config = dict(
    head_dim=64,
    norm='layernorm',
    qk_norm=False,
    bias='none',
    doc_mask=True,
)
Each number is 500 + 50 x the weight over the matrix's rms, rounded and kept within 0 to 999. Layers, rows and columns count from 0. Numbers have three digits each.

# v: layer 3 attention value, 128x160, rms 0.0978, rows 118-127, columns 120-159
# o: layer 3 attention output (transposed), 128x160, rms 0.0617, rows 118-127, columns 120-159
# up: layer 3 MLP up, 320x160, rms 0.0903, rows 0-59, columns 120-159
# down: layer 3 MLP down (transposed), 320x160, rms 0.0684, rows 0-59, columns 120-159
v118:477513483498489530414473532612598557502405535583503523495534494426549483413508567488498549504550433611503447547543434419
o118:619470528493428500521453474550449471569544500429413498489464475443527462479496508537562562559415495491437515519500518527
v119:492560570494532517584569412410451520460545470518458472528531485471470516533505346549514559527476497485497535448498470481
o119:488477504467528517508523681475525487453436494562553519394528508565417575490498577542518527453533564443611470462507480464
v120:480432609508529515536502451472473541496455539465598608519595535528485481452461525484388537552528563488528501498473481432
o120:524564530476481441455435499460490517516523427468385526591510488448496480573514507499634509495440537574529441474411552594
v121:528566470511556467500546485499393458428673550467509463553492498527460499468501373443535583476485508413465534495454572518
o121:377460479523569490567565424482504517506366505544634489328439503510452555540452541479383432475572441456506496565585474474
v122:507526368501455518399570506494539498626496482513489472460545464465420500518532498580555405531467483549511452528519462580
o122:584496490515514516534458530562515499408586644530541515506509429600534426455506368504447539510510427504402567423546460480
v123:495472435508539512437483591474399423453593542498470411495338483587468538548497503453606518450439463511489439523527479563
o123:420482520540520542495537385536526504570442463533579468393515504456531524461527524555368492534599511439504464529599509445
v124:519559593500472400449475518496388594485466435458554437474452492527440475477480614480469478551523466432515513494517553537
o124:564469414466507391476505515476549481535527506503541545608471496553496469566582442471607440423451400460456494422513533432
v125:481534537513526512449486492536462525585542523464534498524559474492444503477573470497490449506468568451512432549413521561
o125:506513519507510514503561590538607517375469543543550465540459448587520420625484419480546478524471452475441590405483487561
v126:517437537494439496629401519499458495523559597476470556437459530539532470491441565512539470451598507443582480547477578553
o126:445580549507592471519469446471483462489458556480470518521540568506477580493448540382338461488564459606434513611493524481
v127:488460526505433409636400346655536574546429549495472420486525491443575505490536434563534499511553451478515508578492555615
o127:506524462510509524485558630511486514456478585470605430489477568635440554507407531426418472440539468477489586519480520469
up0:479501403508476554509474421566484586410469513503523528552549465374536470451568436553481480603485483462520610547420494518
down0:537474442501598491430478491403459444535463429540483377510543501568483531500480533406567508485536443521469490553497491482
up1:484510456529526530570503519501510534530518494469486504420516442461406487542535501511452567480549442498507506487500415431
down1:518474596499544476518484518580488349550553494547541517462454503553511514533559484438518457459424535514464477523521543565
up2:443566551505482500488497511573480524532445471440494469457506468526439531580562557542556542550502491427470498546461548468
down2:549439495583552546460519426481440471550537521499493446544486486482535504390505425520550493443442519552494496536533537524
up3:396548510475455427453517487550534586550477493537548641495548422441419443512432474663563514546537570486492534556512499514
down3:437467486627487475407431421536439442502467546495454512477490505534561491481456604567589632537523440448467531560543459473
up4:457532472488353531430597507490382597541560549510464546498517440455487499550529486455461458570564577532510590467630479485
down4:486547516481467508467481487587433595596517429558424452518466499557500407451431428572527418521551511479400404584574555528
up5:475512453522449504497543482550570543510539452544533573482553485485513448554482485538508424515532532553431522448563543477
down5:489460594491513513529464465439432540534527510501455498499497442490511492552481559504513561456506466532531458464488492553
up6:466549504529492593469481525455437569455492417574541622509525412412484472575554500558543474526495474448492515520505497542
down6:468483446403534559422502618481467502420534430422599485612527496564545465513568540537382471454466527567425554485569594410
up7:524493565510498494492545482461454531402430455520524476524510420397582465506520648527512561519484520561485530352561547488
down7:446498527498541485410470534469433495514520618487463400498441501464601478500618516520557426534544441492527517468493534395
up8:363613561515457548527573426630576485446590463517466524501519415512558477566475477475458458564572457516451555531443525524
down8:415511424475574438523490626529431503586603547581444464473545539454500502439495413483501469645454502522459569552546529467
up9:489492529430498522444488553558521534486539498554566553560538466515551465461431509455497443531522507493494520438584542532
down9:495443476457509505491480502498513488479509492486456506508543572503498453498450449492438530470462501488543482506441485521
up10:499534482518479512441444476544480501478483499559520491580517444559508500440521459563535488595523510486464574488557519519
down10:501493441478523508541512480533543522512510521536470491514497555528447523519449464484480490529468453487521499526524495459
up11:518468441513484413513422421474467549492534484435531578461435478471517457525494543489473511485517467473360569575503522525
down11:504514493511499496475521470472474440364445497451531450570496473484574468528511522434441557500540454524529441436424494453
up12:463562422509494482513518543538511576486448546508499498473537465588451531555460518509533510516543528444492565541537488453
down12:478505576574435519521483520480576459465519527508602430494474411429459476497480481558441521543504457503410542538559497463
up13:582423602476480421517525520502554525500368577501520559585491495533575486439478545563509490479467553460466519484529510513
down13:423580455499433541472453544457413517520573577441569544426484547537364428525558558444491514468419539522585519414449515451
up14:480507532490508452474469490531444489509466473541457486552491490495529525493508557538508507490511479529501459497514504516
down14:526493555545443421464565486446553468479476456474531564498412541473498558517487483576504488487524432497495548479453421565
up15:563444493473526525459532609488464457485523587419546524523470473506531500484498574527498425519447502510440487577461474501
down15:438506436470439519467578477537475605378408401534537488514565527462558464545464449498493487424496499565509502459455483534
up16:567562493496508422428383503475390531504504451516463448531531410470486520539549447547587629492538575505595504626487495462
down16:482514544475467515524462494457425529524477474460527467447537503480460530437524550369424400568557430495522491519506544529
up17:391549511535462382469482541498535492486504445525538474503514365477485442509517589525550498500564470396452509541624542518
down17:583510474538484618430507509526554526515522531475429598535471487538504497516574467518508443575444541581464553525507534452
up18:511441452484437535515504442536512493554427525483525472533531401494468461495410559514480514547604590531464554550527603483
down18:571472446375408527553484467510504560540509492458530433549553492569491452514508465477464464512511507551522477468503451574
up19:551562549530428434450601602592550511477387399461529574481469433391524488562370450639546504492619514474510498530531572434
down19:402468476516540567322529561498474547338423398434500548618589469450530528502456525582446599480458514636468407487424659449
up20:567532580470485482487500523533513482472461572580573525551635474510429519462384468627503526534410569478454525519525518471
down20:548536532506516470425428538482477404478487538518473537429491531553571443553477449456471452491542463564506533480584471497
up21:430533533526444419600529465530423481569503447430587490549531490462399407480462563472528547530585495373480534459491418484
down21:471595610487609553516521569470307524530547537570492424477467573486581487493441527511639449549553495464569506420501655520
up22:483481489482485561452532534532513479380554464508549536551527423514460436581610485526594565427596433448498608399436462465
down22:556480431464475494512486570557431447566554441579533468598437407591548465602529435490565425488607489483479444536555605402
up23:514510439537457558517420388570520554521436479599432566529487404515586544559413444556556588613572606598435536461480613399
down23:560679432435592518504334474596421416441501456552452593677561520538567481564478462461527575536546412496426421465377518537
up24:538461428489534470528493539513381466613449340469557559415515460444456418560450478452488502514553429497543502546537444384
down24:455528520480489560523587583539555477540558588506403485551534540398552492493593437552540526504461419521432473493573466547
up25:422442528536512499541475485493517529511469442469542546486470445378382428458481519505502585554560499519580561571486525432
down25:394533628526492353519551467465405481486616394525475429488505550329444440456500509502431398424438495511425556544502460485
up26:495547423507459426485522466580517466435433436459467552493551414466500435560392404554587454591505578531402599534543516527
down26:539472483485586458434439568505556376435415487473443486479539526546418454485517535469435540552461511490434529551505476504
up27:522508518507552489558539541554496481559418412491513504449502437509531486580395423530523585545554453513497530523500399518
down27:532525449510449516488453430607481462589524529524418457409554507483557535448557517596494485555543577513529460549509500524
up28:417522500484467489510479482553488559544519493535539562496510385521468496600540480489526446552533473465404553508482536535
down28:507461396460548574473495504511544575464459456509579539527539521528436515574514601536396463525502429478446573528507544471
up29:504546484517474483509423491523505462452548503502538457543574476567441421467524513485515610456528510420564546465550480531
down29:495529498636453526448613500527468508467454455423456475586550599474453425486496451513476528475536557516465540431511498452
up30:584576386497424461430530470430476484518442456506555541488460459459489460487446537507480517519572507477547479543603453446
down30:503497539476612432547565448563577543569546576539464482514484537486554561351381515622521483526464465513495494464433457603
up31:472482448502460548459542417521498483511533451531558475576532446431496478501463486511485450542523507474440507500578486498
down31:486529508514546496577550503513469533601532530601525525441475458429426437441552463560472510482510509531480417533456482503
up32:502615566462537427384544536431456502455452395493504496626564465471540480519445521544623436532499604490426488521483515599
down32:414412506480531539514495449594564532412599481442633453501450542541509507570489542487472489491510529390488514585539500497
up33:398525533506481501431436507468507516497443486490496568474528501493418439564524535507487433491588504495494484563530557476
down33:484428578512445612537444461502485487582585509411495478496493494517539455483551511475466455530531537433522529484521558576
up34:590515363509433526440455433401559481543486475494557573552519452502392404396529444576618462563507511537560506552531549509
down34:513518458516499420488491527465537544528549565557500385535610485586441543570560511415509522481546475534493481492497491481
up35:410439519506513492417479555376460448464525521493460630453468470388484448472466516505551476486498439497557465610544575456
down35:578528557501515490674563440514505541493442432402543438478488480399515493480509520500431550477490473456521621496451545491
up36:513485507487557483500406469502452532417446520514463542542495424475549456471506428562596582562523638588506497612487528531
down36:483510400469458491393556598495543525474550411451460508541370491472506556438580531439557523497540532505616479419500432466
up37:434466582514502475439548586457486434385471437449550583511582492412431508580524561427492578483469600466486547429480483424
down37:513602579513484469498508587572563458543492508532516500554520542502464467481536484428472498450442553430446527532507494476
up38:532540477517470434564504521532475557459420494542602504445503484463433503505393525587565527507537543359478500571488561524
down38:575505534507508480470554457423566435531526469516506407485464469515552474513440583500495470473479503485484538516488499489
up39:491610553459532467479481474519432515382584480487596510596579536518502342496338514473457524496511552472437472440569496493
down39:481549419471574551489476454451441446561517484526541475510465520580473542585506453412416589449476437448459521554545591477
up40:457489499519463461582419515584480426489480523494507475539576458403425406428612458572465523479613507429521482568522481402
down40:382411622492368538549508437534556542485446505498500441507468506484478494507418538530474446511573558503525417443533502561
up41:472554475547495566492463560555489503509531378521516533544534481453440487559492484536573511560466492460533475449468427511
down41:509439522529485508502497453481478456549533564488524447431443529557563483454448525649492521546516463519504528540456397496
up42:409452528497394558524539491417515512492499548453458475583528442531568480487517566426470561476475569525448581463502410417
down42:520525520480418433452441506483610493550584490490509414504495517611483461564518514585519420461555458463463532542458516462
up43:469599451498438435488565501501416526566544514419492507484551502536410443536529519517582519516538581378545600541563543495
down43:437485473627474528423586493507552561577522439488467529570567703528425425565459480510564610474492567433467518551509522504
up44:511411468452393475425407491511435622482522490431584511487558465552447502547557518503554458511444588518522509498489502486
down44:594498467486604569475546529508423525485434413512491496489498462491517484448487499523405502545399508484478489581399621570
up45:486459519475417563499508423442565487497432437555511508528479521479532439529523582538473447527591527498496463525559506461
down45:564516469503534541543521523508531507521552489510454510478436459526493465506410463506501551476538468518548447488496610581
up46:457555512481420453548500570529433495553481439475473510529545323517523504560471430512552507455512569456536585536532535489
down46:522501510808468498484544492464543430522487508408385479481491713454476484630560489529490459500563552576423489559471450540
up47:568504413489463470515519542514551577516472469496548613546406450462538498477521455522573504504532536507525572543545584502
down47:484617455494568460459536480553504578617443476471475516509492488562432489492512507542455540541451537502465511432536474548
up48:452483492524512517501480496512498526483462494485443489483523481479482545532481577552566561568461517508504538509553478461
down48:476548507548526524463451529512457439607556412485502439585459545471520512447610410486470465434493476404440461498527464598
up49:480479531487436494490561519470417494453544563382525461455496470470541452410546584491484631457474485517492516469484444498
down49:551532535505350512535428419478526538491586422599507461553486435525514524476430438616529463436500489437462521490529530521
up50:490454468500505454530543511471555513501472423429510518529519493535519525543520446445501466552592557458532544538488519499
down50:472491467496523432520508468462535516546491579499589459461564467467509554511465511492504509517479507423500489462508536455
up51:423450401519408537456504458482507498609583434510478647697532472442438389461537432548536556561540505424529519439524526449
down51:323486624503415367534362466452401495568527473512444510548433571548413493487403556440523382504625511485533471587496549503
up52:495455534488523519482498456547482467484448527555556453533589477513515496548441423459462476442524554541513477516487513463
down52:441525473474516455429518465516528448505479464502516566556531476478471444522434503511447489542392505509492506528623509559
up53:406515461501530508513543423479494521468564527554509548440457476496491484563460533503521481434530452504504518489486419516
down53:569435434513442370524467438555487552456565432391576547548438510526542436470460453427564553419499478496532487502469480512
up54:516466481498403473460521454541465605419473537451581603460513489514522474497467454482480598497522598525419498503504515495
down54:497434547507507521596407414402477518470556373452512489416491526482508466463457567551520450441448466552566472554490564459
up55:456470548558472475472467460526494501492469465473473539488532457419429484517422515561566545499535501486579491584518538518
down55:525468443543385540525522442493449473570589551468483512486510500504512485481424491529545534458469553380527468520507513508
up56:478617435514554470554450489498540534573496431547506490495572425510424469582448463540502495566572431475451496523506527482
down56:421486531523532513512472448495402498623524512424520411467542576513460496447551560518516539467443496461475537542558579529
up57:459464550457528574468552456460617516410606556557524515547480463490504517546527467455485505481540493467452506437457489545
down57:561402478471526602514532569434586612461420536518509657537414470397573453421389410465459565479419354603543545510534516396
up58:547560498499483389498534468578460539534504582491496447540528398443399546614468423557604500475533522503447423543566561581
down58:580533573483534508506471554447535500566537571464462574535506539480523504534470546512436529544521462413431539416432458546
up59:463504470500505506488533537419469494477575491458575491517532479526391460485487484516485517503558467423527576531494522485
down59:548465493501523492512539503580519491650474529498482492460442471478561504504517569478508532519485543493503438502504431476